python train.py --n_layer=17 --d_model=384 --n_head=4 --n_kv_head=4 --head_dim=128 --d_mlp=1152 --vocab_size=32768 --activation="gelu" --norm="layernorm" --norm_place="pre" --norm_eps=1e-05 --positions="rope" --rope_base=10000.0 --rope_fraction=1.0 --qk_norm=true --attn_scale=0.0884 --bias="none" --tie_embeddings=false --parallel_block=false --init="normal" --init_std_qkv=0.0291 --init_std_o=0.0361 --init_std_up=0.0416 --init_std_down=0.0416 --optimizer="muon_hyperball" --lr=0.0127 --beta1=0.95 --weight_decay=0.0 --lr_head=0.00428 --grad_clip=2.0 --warmup_steps=0 --schedule="wsd" --decay_fraction=1.0 --decay_shape="linear" --final_lr_fraction=0.0 --batch_tokens=65536 --seq_len=1024 --doc_mask=true --train_tokens=421800000 --steps=6437 --dataset="wikipedia_en"
Each number is 500 + 40 x the weight over its row's rms, rounded and kept within 0 to 999. Layers, rows and columns count from 0. Numbers have three digits each. The size before them is the row's rms in percent of the matrix's.

# layer 3 MLP up, 1152x384, rms 0.0416, rows 182-254, columns 192-287
108:545411579478482524491482588528598497445484479527577478484514537525484470562461408514462500474458508485554534468501449475493464528461514501536471523516534529505549519530454481558495488560453545447497446533526475491529473439560558481555472481512527496455557446499490480469536504453572475481
088:500558472530451512490510538506476448438535512525567514583479459519465532581456564549484506527496460502505457492467502511460523505533508512554536522436504516391500582471473469448539426537556541505458514487550547425503480470398544509483452499525485553517456618455472417524482492489497480462
104:526464475440451491509488488526468563550477435535442565477512574451580485506538522460538479536498466477516555423542541452510480474555531502453532486429509490484439446503543517570506429571518514492464438485527536464498455556574499551472449524506519550476518450492497433529528490564525467493
098:520559553528497535516475589491483466467484486495413476438481500475502456540526454509516530500556525488481499506433476477509483461489522539473526524453494507519474528433495567518496501523528602464536488440470462517552524494487491538465477478592485508498498552498494530544567510500601450507
089:498557457515439507571443474537559506494515524417525473555509540522498494517503461476562516462551483466438563485482518531490526496461485436511433480444473459503477499510475504579466428520479472509483457487495470511505556419422486504517517439458495478543537521522460502452529437563489547552
099:485461490509567492449457522509531508462577475585530470487521530522482511500539447543426496484524466516503520527494517544469525438454493482487423510454431418484552541510453406497518490492526530544446452513392447485448487549525507501517510528522488472512506549489564543462562501415523408457
100:495490483513448504477507506521466432504444551441463467560506448429420541535490487479527507464420566514528486502502552533510501466502476442494504484442509519502520434512520457465502486458505520500443492485509534521468453495491484523472510429440506530510493533513572516583506477539451487447
104:470479490431380491436446516449431509456530490531515515473519480496445543549513476483519464502538527483491531453516483382552489445473484552428438468530482474541502474428592529480526532550468483530510516456530461500541486470503532503504524551450507432608536503521412533561443450542552431550
106:481550451468454533464510508470493470466475495525473512526514491438460497487466456466445467537487508496471487484519510400582553533484472573540457534487524457502431487480485521497487518495484458506504477480428435517554515439454476496499548552553571534553515430480494547566456458515514482554
100:542476465513497500485449558399475448474527543423489523525507437444501441542517537437516471480460455470458498429439505447523485498516454541531517516447439471525479504517448534529483511422553500569396462480526429498490490546502456541506529517546455479518454465453510507518511473544537422488
100:453483484436524520552442465491478472536521462512543536512514454480465531520465468469506484562517545526474551489490545567536494552510466483456462534486522503467451491440477459550498527499533386503458508528492467491556511515557541427485493539537573496499495525576492485498489527494450497484
106:558528541453541513528473468520533485564490526535515507467447512536580526513537484504500457582486496463540510515560476413563579459517551521459530503444484462489523508534476421530502477500515511495485576457408510495516568450534485394443531440440434540459548440507497478450474505424481452506
098:542565375565548503563549504564521519429555472493471499489486412459499454541577496482500473532534538479424507446472559490497560457522465517460520483434540522451462536501494517501601533491523478464457514496522511441543472506456521510522462477492508453458503446515473534474530526594492548524
100:499528572513457530501537569530551511471506485468482605485480487523514491563488442450549463466522488471507595545503471499430554418486495399549415396440470451518501566550520562482550566493476471464468542423459480448430481457455567496566609460512520510526502468471560484560476460500591463523
116:487544464486533489542462496554493475429476471514524482508519555522497467446481466501515484512550531424493487568527529540505494526485463449495439538456536484485554562474579487525490489475503496462523563490509499449547534561517495551520416440483505453529519517507490463480537479434475479512
086:571554497501582447483535564521568495467502476542511517473458453516484511532494476545513453533457530507500487448552544548534470565527445506528410496492531435486427511515521468531498491534493421510555440463511450504519543478414427485510494535498525550530470458454481538523504512592518405534
103:569493535500540509492524521543603545485517494510480478474531454484486557551467559508503564433498522493529488472480465520503427480487516502455465440476504521514553523518538486491455529522551487505469520550521461458532482432421515454574469481562490499535529551545531485537507436533456487449
115:457526540486491562465600461494534480477536485479542567468507561450449459441448530428552556518529610499528509409399545436506525497514468535518516506517488457476547479462507520491543480468564573489501553516558548480492528435452512477498447476559429528467519518551474516542518501574506526468
099:486559440531377482483543546523511444594565448524500509474475492519535497453457505526559491549467467501484510442505444453504547506431472550475484530548527548467414521458579452463486531522438500452490467506486478495510437468506530479475586491499543462504547525567491506557556564467573466485
074:540527524547530464478419519560489495522479543564510457479510537517539473489454516579534527490521498541534403571519471497514493469466457471548521447507508464506494515467461530534451476524534526483489458512468524482529486453491378519492505535483522474573478490438490530429506554594476532609
093:581519476528509539430490499476510522540483520494541426479510465481577498474545508451506495552453491436507479476496527489543558423505499436447561402494512454489464508464435529514549479523508563473577468406484490456514487413509526526528510527438553556473492551496479444454450486539458491536
107:509463490515475490479492609522533505526523486520507556505439508485499485478509569544470526474479466478446574442546513556547539489458485515466449520569516460505495541472516512510485443512461542558575449494541524473505438460515577527471530502535460457510463494448552568494469452463416456484
102:479528512529561523450521471465489462457536518503473525512485435484469479489522430553457458503519542597509424486515512480459468565461537480559507534480538521496535547501599545527575400477525554523482482492495491478457500563569413524503510487507507452491477468466511434525488484545523433488
117:542515446488451464582505565485552431506428470493511518525469454544480516454497506497521455522528524530459496520466520450517463550504450480580468503490557520549484492469536508492483481459561475470558570547490496492488506522478456468541430504481506505586512487524427512540430410466503542553
115:591517510572451523577502527462516499566534513507480386533498491474553515522507530487499550507511515546475472479513497512487576540457555539544483484468476534468559528569514451479429443496441464499528485489459534509478613426503464498528512491524556511477499524592536484525534563486505472511
103:544458591492501449480483549511532570484457534503532469440424483492503454451516477451450559456477519516477520558503503481502524540487508465473444463473497538491431460533531506524524524458467466536466436480494501524500494442517473469478449568446522545521508530508470482542437509462520479538
133:529500522532504522542525535509482512536412489528514470523575493495493511474500477486558567528524511528466478422568538462540530567552483522486552543443456519512519497498501456529442496445426444500403575473535564522537576565419476462492585479468460481460430521593491475476552505439510499509
101:555587527441520482474418557532497474499457574505452521535501490481468465580453526569428540543484452488430446515512484510523522477462482517473504499498481558470524477427494522520493463519524441456589410502486527498512500521411449607496522490486489408483530471523495546538546522507565492498
116:513549507449491474498497491516485434425520538509500516447522440560483498509539522414507464438507522534456507520509526603463407529486554501488403507483455504558524439507453517475489449453483478519442466412482552472488569476472421520477478480476543554402477483504563463542497543516530450531
099:505501567452500487496505533577434492600461503443489496505476488555473532497411541492443598402504510442512483466565521410407504527490520436493515533486464552536507482501515530501503537452450474562504532581517511434440428529544455479524527462449498461516524423556505505505540459469472509551
100:460482536511450513504496472572536506466463457532447496511539418426421500517428468499566474469493477450489579454553508511493501511551540571378518494492486468478490461500488490471481515572520516503534556536562505430473494490523577484520592494508496485416487458558442484486462475473467501532
102:522548472521444465488538489466491476513504554486520556452548560537470479496501480478548462540497462465462472407544447477515498544520492515513497472521520555471492596520577538524479498490477532429505547481512527503518503476506484513486569386537463522458567454625406470495524486519523553475
094:540510467523486525549537493447484551480542475496449554611409450515502516486478433475477532451529494499469494537515506524554539425504435517551446511476499488508538437565528474557500498485443558452558504528444550494555474450532517532566485508538541481534516460522489592507511543486491432457
092:472551501509549455474521484502534532456484498529518530514541515498465492465484489486524510476486441542523551482493471468414499508512524499557507510501494537549416516539523485540522469564517611491479504569468466470537513499462419522491387462502485499491444535457487434490545394554565532527
087:543597469465418418529554514472562500490447481550527479521537527506450422499486503492481441471514535437408496501481405494441530554479500468423466619500467499435449565489439516515573485469538490486410573524469441509517463488477512436421490567529503545496511470496536444485455546573507512457
096:492471571508531456479595536466542494439489483466477470447489470475467567473394477477566453493467482464521525457448553557480381513559579499562497439469519465492473530545501450514527455509512522579482498518491497476482476570498494474503496467517460472487471440460550428538484542524456431513
108:532550460535548517431554521516487495528462606502508433514530528485502507512451580544470568537410520516495494438505513553546511499461434460584493526497512552479511463503499523508460423469538512492498529497598502533429544497535481509510424525532490517547497494511492459461454494435443505512
087:478523525460500462512512532436500478523552479507527523466541509478539517486465482476564526492517456477546476493539491403537486533495537532568523492497509529440445429468500514590539515491501568447545474530522488451563492417570460445501481532468527513535488533539461593523451462555441483501
096:487590498500507576463576477507504491511561531493451470469507507507486456477586535517496512507545513524487578540456516528455545442455505437497512497512492477475499513524462458414447490488519513527469462481492532430503514530415467475476525490504558519498502483561530487556438508520552474542
100:466558534495514529469587499451462446415524448423526545483561544499526455539564505452506525527522476476476506554495542495485439467568571577458462490536530515543453548528592530466413389436490560427448434491401483523460506577550519514502493498621463504514436551455495540524470531540533508545
093:472578492501576472487391545520495462476539464452532435482485534467478495504504482451483499537482468464477517529452465503538540459479472494475530473456513524513573562514542524499533480514493501480559486503485570467522491532494456572470473446506470400475455518500499552469514505534508444476
120:536491522480477515514535452501532561553555497470457470454516485537486446505477520604516535542514489470536428564454496464492573417496473511546513518474517492488544523499524553439497499527500514526533490548462513464554497488538535513498477446488454485519501513536497541498438479469521572498
114:545492455495561483437477474516528520609517518501490475453600485602511443451454501505550557528456508496529421494472444473508486440401464528568459482503491475441504501559481532443473586498458455512490493526462394493461546435490499498443537506568472566497471622457489523556425516523460444504
090:491471534509510497520483433525579446474431465511486486512461579533440518506503485483451487570498482521557473490496481514463482497487421510464502476477591539542541458494532522467367491496430503516572503464465553476455509563568424503487483491594482506499503489470408528431460476513514451487
083:560493502480519465478487469467513603546405455525487530497460485487494538452575494520506500494447524450492466496527533533488503506363453475567560501465466489509461404522496545439562504479595514512537482491500495515508571509441493506435467533509456487486457545499460487486454541518422501494
106:497524514506467453502509485458439455502473500495503485514510440512571456538468490520564457517538467556445488506605509542459432450456478467537493483500453536510484459472491538467567528483512513577414493493508531445446518451499564459492518487529519495524428464526504489550499538493489478483
106:459503506534486506502437444493535507509527534566508502527485519496430487534465558448507531467466509471533460456531467556588404519439443498516543487460486551512500522522429509513467518560441420516556526484471522521466499520528443483464471492480536472522481511519568632466414525535466518462
083:502492510574491478505527476518523514467505412546530569460450532555547519512521452506562485522460488477512598489516475553479446545470498448512484579496515514478439524483502528519546518475496517455528492507476555492523471469497500529520447473479544563473545414461506484468433448519544511498
084:530519452486459504484483494533530526575523521521510513470487475483498500494488469464440539498443450524459528529429542505528460460557510482497546563505548494437513574389515487500566587503477474422529497538470452517510475552515449536535434524499435505527459464466473639495560549556516485487
114:515447409537526536567504434514467540516509506501528457555524486512525490559504314497545529504542527521471475465472507442554486494552482559529473518453454437522460486475507556477508509453492434512466498493496513495479545428492479455527542505538506563465488522595450507489568444475465487476
102:510444479534565549509450511427546491448432508481522500527495509573471458487560557490416474481439499409516483544518541546502529459458489448461569437448551527579541414534495461498531492460496484507487494486542408408562467544554523530582468500476450480456491438561520540523511385508440554541
101:535508534494496491501452518502460472431513468526498519542494500546435565468487471513419461481482536526458492529489486482524425498512520535492529512548476556525477463492478455453540476478517504514474500478472373419508536521526494468485538467533497492516448468453537469438506519559530478497
097:517502534483486533520576484520517502443558372576540455540480509559412520506535464473474553479417548492461520434606561523509444475541476548495464496476534491447503544520544468511523470522548419502517507515521502473522496539574559511513449497520515496490447491527448487531532512402473507509
102:477445548501499578544510462484542510535401500501417592518491524483454500466481473423502428480491470493541483521483557494500507502502510547569528568451542529479514494521545482454506487493456458495523517529532481508444599500505440518492474471515503435568553511475524458575495420483435573457
122:492514562531523518472485525536518496514481491517485559506471529480606455525531542490561441531508562445442470407537523456496457501569437549526520510498481439455496537440462513558534487523495490495469464474460497524452507516423507505441491454505442474479524451491506540444441495532483474510
112:476501520539483490479466559538463496553474494491539499549489506529483438463433494430505515504527557537535562553450500520520502537538469517487470522482470539508562482435509508522530438470532482528460476486584514512482511531506609499520519538555567433541478532574541518517550551429494472455
099:494547600557502507494598527540479472491532569455522549468551489533535498518481471540452496460583519517491503470481506537532424514469466446437553485457536473564437506462492572454470530542516504504503550459495507453573533492532442430449526556494455464452449508478565429473483523490458508488
093:516532503459522498474472522495576478605488479491504471522441516545507539509506441475582479462556544441494604492509441547478560514497574552503490550494495542515518547451414501514608478561459506508484480501498519474465500490488464470471496481464579488507482459485532589530450549537520359395
102:538518450428529527436575482597506541529519504455569515463468480405430419543446485563560538514557484544494470470491513526535449492471509442528489654496517480498510508455551504535505602459476518517466428539510487522449499440496482491500537494537497539480452453467429539463542465470459467541
113:537472531484496553482534488498463545491499557448521548479459418531496500489517485480525525449420455531495494471484534497530576477520525485451428505437459522480472467418404518548495506508464512488519567453541556527490538459554495549502591472464483511427502524549438491530395592561551510466
097:429566468529428543562577498521495454505484515487524509470514513518489508491561499499545461507503465399530510494509493488503470465478513485474522535511556534455523514466492533530493502474495556467466435533520457563499457529459449476509510478464474415537533460489468439502491502395540421509
106:529505554537537547538528509452548483488452532468463547492593472465488464517439546461497469474548546563483486502492547531523490507502463530555515518457464491570482501547511456493517496543486539423445558522471419531506508449443510543451466495568449425491456429508527551507477525489458459558
089:473496441539477478454474508482494495515509494568508507472474463475498444550530509516518548486464462584537539515526470548536460514541444511514573489554507543462512488548444494498563479569440519504507496509464474508454525404497488551507496473510524525553499453429475494562504545417446487517
092:501416431541551541595423524588506506479472543483544470530498460482474508540497483501590535456475575517464467531559547577537487472526434581519458511549520502480492506508498454466562522531485505522521459495535544479528485521498422466468488446456466524516473471498508519484506537513518538452
086:571414443499525482511427521519451461491476582495509504496555518471473486553485534409496406475460493498498494552413514524499470415481503527528519569445531499462488505518518500561488533457443516457460461494493472442478541496466478537492485457496518486396450571488468485494488463482550502486
107:569502523518423463504488500515505543522531561527459556506537438539482500525555482508469467492530474521535479518484546497401385495504502552487495510485481541535480472578532495529504450568477516576530528463422500534514542538474584429507516449478547549498488469472491408513547432494413446439
096:424560548510464547449457577489500491517490548503490511514500473472500465446457522467467504487494553502512505489542482508479512463546449497520487463414484450473518512456436512452500411494539506518510498431555506509454420509481517581522552533551527459476488479545526502494492519524540464434
126:512517487421508528501539485508509550562523430420483483482500500477540522458513522549453477591474514499481518468535514568518541534438544502456461548528530500513515493465469520429436551534507463549518444491589563455497447513556520465457527547475492531556440480505415496460499482484497415520
065:530524414482474478531490463509495508544516545495552467469468442458517471504399448465445488496489539528516464500515521512530545457460480505541509530512526477497393534401494402521554504552528493525499523597486381421486502582504464527437538490457417479488480565520498554527542544486533486484
092:492437529512531525588557449520500406509456504469471467562584440440498470478485460519454497511467514498517550504508466575469488573472533546499503486521579542551535543474470484553505468499438532526508472494461556513456466505498521431492506499509510512428426518439446540485480532530547480455
116:554554462482476486513552557591528496478504490539546425470443533497455563488526462548575516574567508532439541481487508489520543380475495460495491501565512490503478498518559489493562498506576448491523461461440500553504600491456462460570546490532557539438576570496527497461519450470504456515
120:522488494531461514473523449570482519465521479538471475522509476523452521431520537481557480512588454477537534502518525522511485490498524511535436561507482489552462531489483495505570552531455503588559530524472552429526573435518448473509469530483494540522491499576496586554487490421553480503
084:477569498560554533524476489442497499509524448556534444436524480507497465502480515495453465562418534418524492435536456481485578480430483468522527497500567503404518504485481479528536553555542511503449538470514439479464465541451527596502526526505510550532477482479422510535474499542456515502
# layer 3 MLP down (transposed), 1152x384, rms 0.0416, rows 182-253, columns 192-287
109:465529422504513476496519459505424479568518505462411535501476466491441519442536553458505511509550510445485473529438575525532566451516488532479532501477449480521461457460537552462531496450515481506525564485476464510509498520466429519480481499473465496524472592499531542544527508540384536558
087:506453499438492522497469458477525544569466523472388469459521502467550452432510428463546500453548533531455491473490486525499456519462500503493487459565524475566509462524513535562495597503430456483494463488486486563497526525606482529560565516496508482509528404526477571494530504575462491504
104:496478546584552504487460529460517452494532494465510458490479428520454537469478462551470509422476498485518427547420477542489505560383444481544481498521460576512517535463436477431476570450500495533515559504470473491472512504487512463549525508526410453477539486479516513486439492434474503539
102:493493473478481494470545422472506500567543519500578482577542505546472519459495569515473493468467489524546480524542533519453522535476480478523442491526501432460525503530497430476521479506517440495458519553536516453471501474530492433518501516439519467491462451504503469441428462522401560460
093:476466530521572449438559468478472485563476475559484534443462475538506471468500568463472507563446525559519417483544500468492489463572532545484572505507479513515537432511504512475571544467479549492526540555502539490490447596513511525483496540546522549457414475527554431608469524452498449484
105:492461537523560442524453489566497500526467500440489538494497486548564506512494487447491566472469499495529494508515479474505471491517530533574546504573500486580522458499478500458481469418504483432458471459483515539506501469498534547472448485523478512534494447496512438508498448545519464437
098:502498522473536510518474492488521542493568472573515533455473567599556452472529496523523489523542460478424508512487448526503469496521504559533486479541470511500485570449492540536505497500475520511535470522498493449525538508510516448534485551581493473508497453498436449425483519440509490498
095:528513480553582549570540508551551496569461490473520500521478533501587505492468480506452559483434441514559501543463519601464491545529546507552574537453493521497497530548461447558492478450521515486470493564519530467468512538506464498491508419568492612390450488471565491470521603461443521437
097:504480492528557521540503477518474536563500504450530519498482548536510510494545526540529481470473498505513547472510482605436442456504482473473521455507507582451555533535555518511503484499526554537495538529532595481469477497523508518511425443452420446477493538497516471464575540500529536475
098:427521536526500532524532480570562580507449444589509504461471580554517599505479470561495490502494542511548519537545487517473520475499557481456512481554559520474526499485546455510529477582434494424571567506465551505469544493476544489485479464491570481473498499518503497528495504485521557510
104:534534511571489488456537558502533470487516520429428457480486495537509486498541546535482500442451474499503494542485426432504548445497545513565543479528457493521550523566503557408472456506447566514553521489506542450396450482490459580518520489496435533522472460438530563525501405478531507535
125:478501496513509524561536476480506520456484459503489474517538470522463452455496510526486480402454525504479529484479552551485432500546466539517472457609568445506471451502539580509487475583463473509531405574523452445507506479488473545556527508538516454475495501528512506542509460578542473440
092:463440597429443513475456469435454459595446507502533494489471553545512534538407508515479470489458448528582448533520455482530453509487548495513468498555464493536494477474527432533401452460502564491471482563459485597461580566552522492532549561441529515524506536484542481573464459400521471467
094:460458429463531523528473425473437496527505491524514410534532514489480523450516561515439514552481510534507411426514520497526451563487483571404581587559527554477522468477470443540493439511498520521520445578508548547553499538508463483457383530486463513489486533495418509436521551471407547495
130:467520480477531495501549532531508460436526488521465560579533526557456518499548605513502469525606502424481480571451510472465523477504464521459439561486594476459471550462515438496502511462495497428500512484506475467517489472464538574461502508525524563478444478537508450531509494450551484547
083:433460510504412561521501482485445488544490516451486471549528528506519472475488516448498502474503481459519513536431464453458505402464516488464582474508468510510576481480481515520479515465525596493474573537540553496489486502566526530514501469518477463448497523507497450492522508412473592495
107:447509460483483486526508449461415465503497513514519510551463507511508469430533394467493468532484484514503518546503485525451562550493472529546526543458507478461450463497457520495546472413471492514529476465493530534435510574544531549439498477439500473475470463462471464435477566454526475523
142:526476538481490559500474527476523499467563505525566458462566465532414534512494570485536531485482568524448571521536491483603532468563500494498470522562522486492482579494544555535462527526480484474431521517529490478545558419540536567480475440456504486522542500476488449596482475517487423448
092:500477567462591528527473471519466570411427509471480484472536502446455483565550443498436486463518498491485508542504568551522470477569524446503501482471509459481601511537426523544513476485549499540494572488502538504474579504488481550527423515460419545504477446416505504456447424502458508480
073:494483526462487544516560475442507506493509496445509527482493463506442551500548475432462473545469526455434576415462570496468520517511526501465472532498500557439483462527525444463544512481464472512517522475515471538495520533500582499519516481504468546414487522571513474581493424392504487390
092:471421460487507469574507519526460577439605511483550522457489584526454478531524456481470499475499510544494523536503489516481382505501498440535465502545487553521529475527553457481470537510511470510509491555471508540537525541473446464478504442476454451523440471513472458484504553487544496516
112:461517501507521488537530460510525499515490500544546479486509467467522510520455421493508509492518541482464498635470455446489458504501524486552514465443521508445475535497473431454490559537525496447452517520470509587497511565521466475558463557472501579474535510507497433504470583533509570483
096:474492501490447501563470540536488538509468482494530483487489549492475536517503570476520578449465464422510571510451472554519515473515484503453490486503481489429460456508401498483451573529521451458497487488510488542534516462444561479524506510505486560520533524538497545484491512476464566525
129:545459455486507497448461535496484492552519469480483443511499532510513491431450464512497521552420467540546482544479488458389448569556551505564523527482516519567458496512470582514501518433489587555429539465513489487465509485456479484481475490504529545541530490449522482468431515413486480505
136:475517516514474521553435569513504515564482564471491445542490488490580524514463493508457519483474420585522461505528482482517577526497488489474549535469463507465567546576471561487501473480424507484533436505493510533453542442501470504497599498592494489467504502509513518533508508454469531453
087:439561393492474573519524478493462444493519460512484531569590495509473535530500503511525457536512484498520500435502510487527450437517476522529536549528499446542548534501462485457466491542543566464525548505486506500508521557492512522501561427567460482489497467521520501433544477562509525479
145:485540506480570504550502495515513501531441514506523413507534492468496445469456478429550509550463511428532498482509546455549467472569518454511471484539509546398555485501487435544518496468519491492464510460532476528487536536522413503482535448432445491475476464499493486474486468467506575409
095:455458460592471504543557458452495520514593444545549445445510503502534532428526475459576468436559519511559528477503490471514477540536497479528498477497539463513512496522532465505537542477491563525395555494513469523490514501553521383479489501524529566521465541519485424451469480522459489495
119:499477495474589554441484470515518562531511486514477466523476508489491494550516462552497479552515567421514445428461418425491490492506462479540549464505567543442464609455550504557473509606526505508560508536475478481496458520550535455463518485541490475561488564479448520505486512468489494493
094:488496417503475470503471428452573464408489443513496541543548482491534471512553439529529505565499497585489497554441521561538493536542497539489470453487558492448469485504467497494499484494517528476547424477452462466587550506472539517526460528525510555523484568430513502521447528496587478430
102:521514449509564521519519539426475477549517489454511520526443583542561578497605458490470516520483551522546434508443510502500457491452442452570464492507498547511473527506520475576504442464502493494491433431459496507535474517469429517478410552519477510615477550441610518487489510502528480442
112:502465581490523543526448528506444524498516444512500422527452474444509512529448457529507511469492534529484539584486525487529525482493509510517476514491530455445467407500417508473501501546496485536497432485520498503462503508498557503496444573458531503550410495417548495529470524455480501528
087:462504544507475492468495481536535460492480506491598462420558552513504495522531578564539488529468523475521495473489479511453479563479557534439571513522513505465464582439474562429490477533527423580467520477555443505458491581483483471461539501446471508458496569488504429529484432527490559535
091:536448523497418555535466519527458498507512542450469478471463472478498538514500491551461457523508556430478449515522555534542444465531506534460477503499479482437540496438468507477480531408493427517526462452532534538477494520513536478537584552488518499518534456523515549524403588435439486486
088:479396520554546556478456477548442520509602523446444517483466438526529606517501421543526522510472482563571510480477522483531453459491503540584510360454537515549540441463547502444468512543451513501572490451513530458477521532501517606634531407476546464505562555536481535544496488485512462491
096:518534439481462549528417452516443518527480542510522536539517515500500483560596557498416552516524491547462475529531468463487578441419427535464506567483468554550523446468507502502474522487525568415541495473540498555511543463515517518544529527469546545519537588503456514480520429480523514469
110:477449560459450476533462524477465516473514430494476543530487478530491497505532467456566423458554474493521534560507499464441520540527583519432495477528532486514506553480493506515512568563467492498534440542434502472567428514493486506479575521449492427456474492483528568539541522559551457471
080:519465519521516559493488490582480529479480555528504485540438460521475496496534523534434466504460545527463529515459539605500492486497436436456495513484505495557553556541490525422457490507517406569483510470450494572423516552453515538521501478542475520484503481449502446492550539429539525475
098:469473457489507445486477508554507483490458467532541525514431529521515526512401453522530499470514513466518470477515464471500470539545483563511449502504521528534504469493547531546564490489469485472519502471506406545491475499542527519536490513484404475477505498406526500440534489510483506489
099:576472466478521436540471497548532528577488573567500455504432458479514578445423433538519483428497544538515471467520446511545539497421452418556539462503517453470534498491402501533593607558512459584560546505584497468532463420497480507549518511438492462536554452521468473469512456447475456469
091:550412472550449573501582486489511520508487570563448596517537486497567484488516503544508509474476526551515484478527565479433431584489513505516459525527540501502436480494476448511477507499487508533462499513513405533438491481502535464498516515542520590474533504495543489513502484488534538523
138:487524538435479535494557503486430581518531515538469492453508523518485449536494491516526488521568568489514446546427563534489494527480540503428535520487526456417508542542476512497488511542520487504574535565525480462507502443541544460534480498446515455453491450548473512526486481508554519545
116:472527524488469532493520566505505513431499448536519516517421506372475564530488492510442491467485502497464566554563528545528548576572493488444509560518497539553496531433503464533545455499501554468469483475531579504501468569535470543574455499444498454506508396569508513464547482490470559494
088:495547478491468476474534546453417530506590545467461490489521414477527496489501543517516565412521524499448525521510534496564462538494540513544486494533438521444481538522432480556607495495585543503412517537547428555556506482487554502544515483435502493499506546496576465562521524492500547497
097:497537406524528428490493465421548506529533544570512559524455496459438573507557494477441558525490501528554467506558492555588516519449406506471490521460492477529561547485509486468487549535500507506552499489527509536497528514539549434489480488558544515478530525484463496511486517482451463466
101:559486496500552498498512515491508482493495516449486529445538591521493523504540530474460521464486522524529469576461506523483523527528527461476504499473513394461530617501483487551510434560541499449564507558528503549532489551493442548548584544540497547490520545476464465463544463482504501588
101:531505462473498484514572519507470460511471473468449509445475484497583494433537418526504488478525496504458552518452569476443587494548535507458437461518518445473455472461581507532520511455547564515443456512515516452543497486470548530495536496518448558469513493437435388593578499454530495518
082:500547530434503528479485528481465531570500573440454465521544465445429443460490520538433513527515506487508424492500504453522534448543473545491514466505469483456542471532512505464487506521488483564429524499474468537480485501511472468455500502523474480528468571556431480544561584480474505471
083:498520531508518455502528515490457488429456467493483489548521521458472501527477498534562473524563522446543480454555438504472544526420472504512478489498503518538517418584499517490442385509535526528469490457532572498507519439481561483475554479495591496481551515529541394485477444431525530523
131:458436473524556518526471477500510511555519489482502430488497437516470472574505385524517527541525448547431475465495485445515537560556536540504521500463491486522482505505541567504492490467478452462469473467561523549490555395493544457501529520538534547484565457573480449520527506472455525488
096:478540481495462459524557493584466530520578480551462453464520495438457549523440432505544506536561498570431528463524426449485476570569498518501469540554444473431485570504495526548478467511502511477514531535448576558419529448474479447436536469523506522580539568427528449429531602512560479480
089:493510454507483488472574495509535541589473526479486482429481495475528433549520507452574548471509455492527532466495520531463532491488484460526452451427511449470543514523514529562499502512439507480511463518491574551485459486468518543496437519461501485474581531542481527545450479430443492506
089:463483478492527503490481517469518486566415631429488546463498492451571463502457530526536526493596454516579521609416432502489574508460501488494510497517444506513442419486470501469457515504452572484482487481510489524482464453420444503485524485502545537516524520469505511488444474535525494457
103:546515452527519394503483539534474499438531492469567451493494473531548500554476503567501548501521537512426521474530472492481462485510507444497477421501460456531495493501459539499524519543525579522465468483439538490561420476525544482542504539452504537417473505508470535449489548469568474565
134:538497512551465508533501470455536505548482508475483445508474468485572557472454455480491505528519476507493463509411477546538477490508487505517487465452522557517568491535461501487548535454479565522398490483563503531455531533459548464482494531504532463499517520472550522486540485444505507497
112:574515479551590474559495485462475499487507471517491477432498538468495532513423540528522566492494431497465503499551491461484505466448525482450505485556520415472453540505511489426487486596539511430469511504510571449497517519483460525516521480465494546443534483479458487486508508516528541487
097:523473384447512516564418470451546496489456459556478431530465475473468523528507564471576478527428451518538449528535500453443528467525581535587435499515477498458561501534521413549521455488507560527515490561431488542377472540497538556497483471499566498569538548521446616488488479512543490511
092:433457553526473498538508456544416498430505540505547518505562498468483500473508571504465508525433473538507391502502548457522428473521461453463539466489495472456484453524617504483401554444533523495512554503490470524527507521521511518567507545544445526460510550512465412466534442469467578560
105:484477546575504486573414480439488470547507501561432463541514540585553563433580547477439484505409510477508484502494479466428519507530499549487481399522464560472425491481422492465501413536494486459549587487511525439526496555490527515521466529402494486538529538545554462533483516523527547478
108:480560475493499481513473511540524453500462418531436446526537588447485474537516514504473504573564563453527516517513454490482438537473481483577528470563522504536539517539583499482504494528575496536447475564495449470509454555422483452527426504556502496607504457450512519454611438456433491501
091:555471542516545479434469516512485518525503506523514536547499494501519452518417512531475510493512570580512489481490509533527517486523472555507523473452450465553469493543481488493517504529492454537534531431455563444493514467553532555512496518562532563460491539549504576489547478583466537485
114:502471502504481485421497504547497560513537413510507481490436494520508521455504425499479507532433454467497527512529444451495523515502550527475464487553556501447476521421504498515464476523482544570554477457558581505480536526557481458501526477427519499470492550539419448445502487498536503452
086:552513523484534479546516493533512480473511520441521523487532543491475582467491488498497490482490528421476487493468480483480544486436524514502414486450494433530516497459563521477453518456559482520516525465519519526520503579523490456526487559502435462445468541548496478428492490537519462495
088:474556530436401460413572470438508483528516418541435514483487517489526487449457515451405478472509455477507524467380487446511524547490511451463548467482459507533502456516483522543446447442519498456505502525511476544510527475465546500541490549521536529512523489458466515508496445516464444523
073:459568568514490517503581477512572548479551421494503476506422452516527507486505465593527577523510516506512495467573504464488487582546456486469487397569498497510491519495473480472517473573559469532534523534555524583513508507526524476493515527465501510589580452516542507512508554519449469511
094:447476528484536515493545512478509450483467440461484460513478563461517501477456503501509511508451528482495525484484494490551580460487468462501502499485517438445492515483430497449525534414519471412465456494567518453489409445533422527487463537515450437526528567528498560477419531484585533588
089:527467435506523441592551459512519538447498442520487507500489549521498523560514496526524455522473471485450500496406572505499485507494526559474505535576476525493474468535559474567449533531487492503505489517459474488540525475527484402461480455475488546520492511455473514540509466483427516524
137:542490468547487478504491487505422499557497522488526447509489494448482440548518449549539554498512453457487478502509502492544442506481469457573524469520482511498458426488515468457521508483508487490462476463510488555587458447451528539464497512476490587492556557478455469529539528523485489496
059:448497563492480517518509551504521480475471442522456531540539561533490533503590555521539509505517448484457538501482458512514500535569537451471495478484484524503574435590530587490440507441481490475519459409528611578494488418497536460587493532556580505513514440480502467458466446527477514547
086:514553480485477507392472574504497559512538510541519492451427559562494520516521519473535487465493515494464472468487519418528516469564475492512484495465458470459486464529507539461491549507583473485500515513540450489525554507513456564502536517511477508577584452573578501451507476480486504565
120:501531543521480545446515447513509472509577510478481484493498499485469525529516569441531514503562537516475526500531528436542470482398484524515415543516494472517530466516505535413505487453422471484498448502442516515512533379487536549530536449538551409495608473433540487526480543523489444471
132:488511519509444601454447496547416508476545480514485518485508507492474540460520629529516481489575477447553466492515462511479473533503493509538449530466518430551515519534461519507571508491503459519567510507514542396549497459523453463500446511446520553592513429507513597567476437513512509522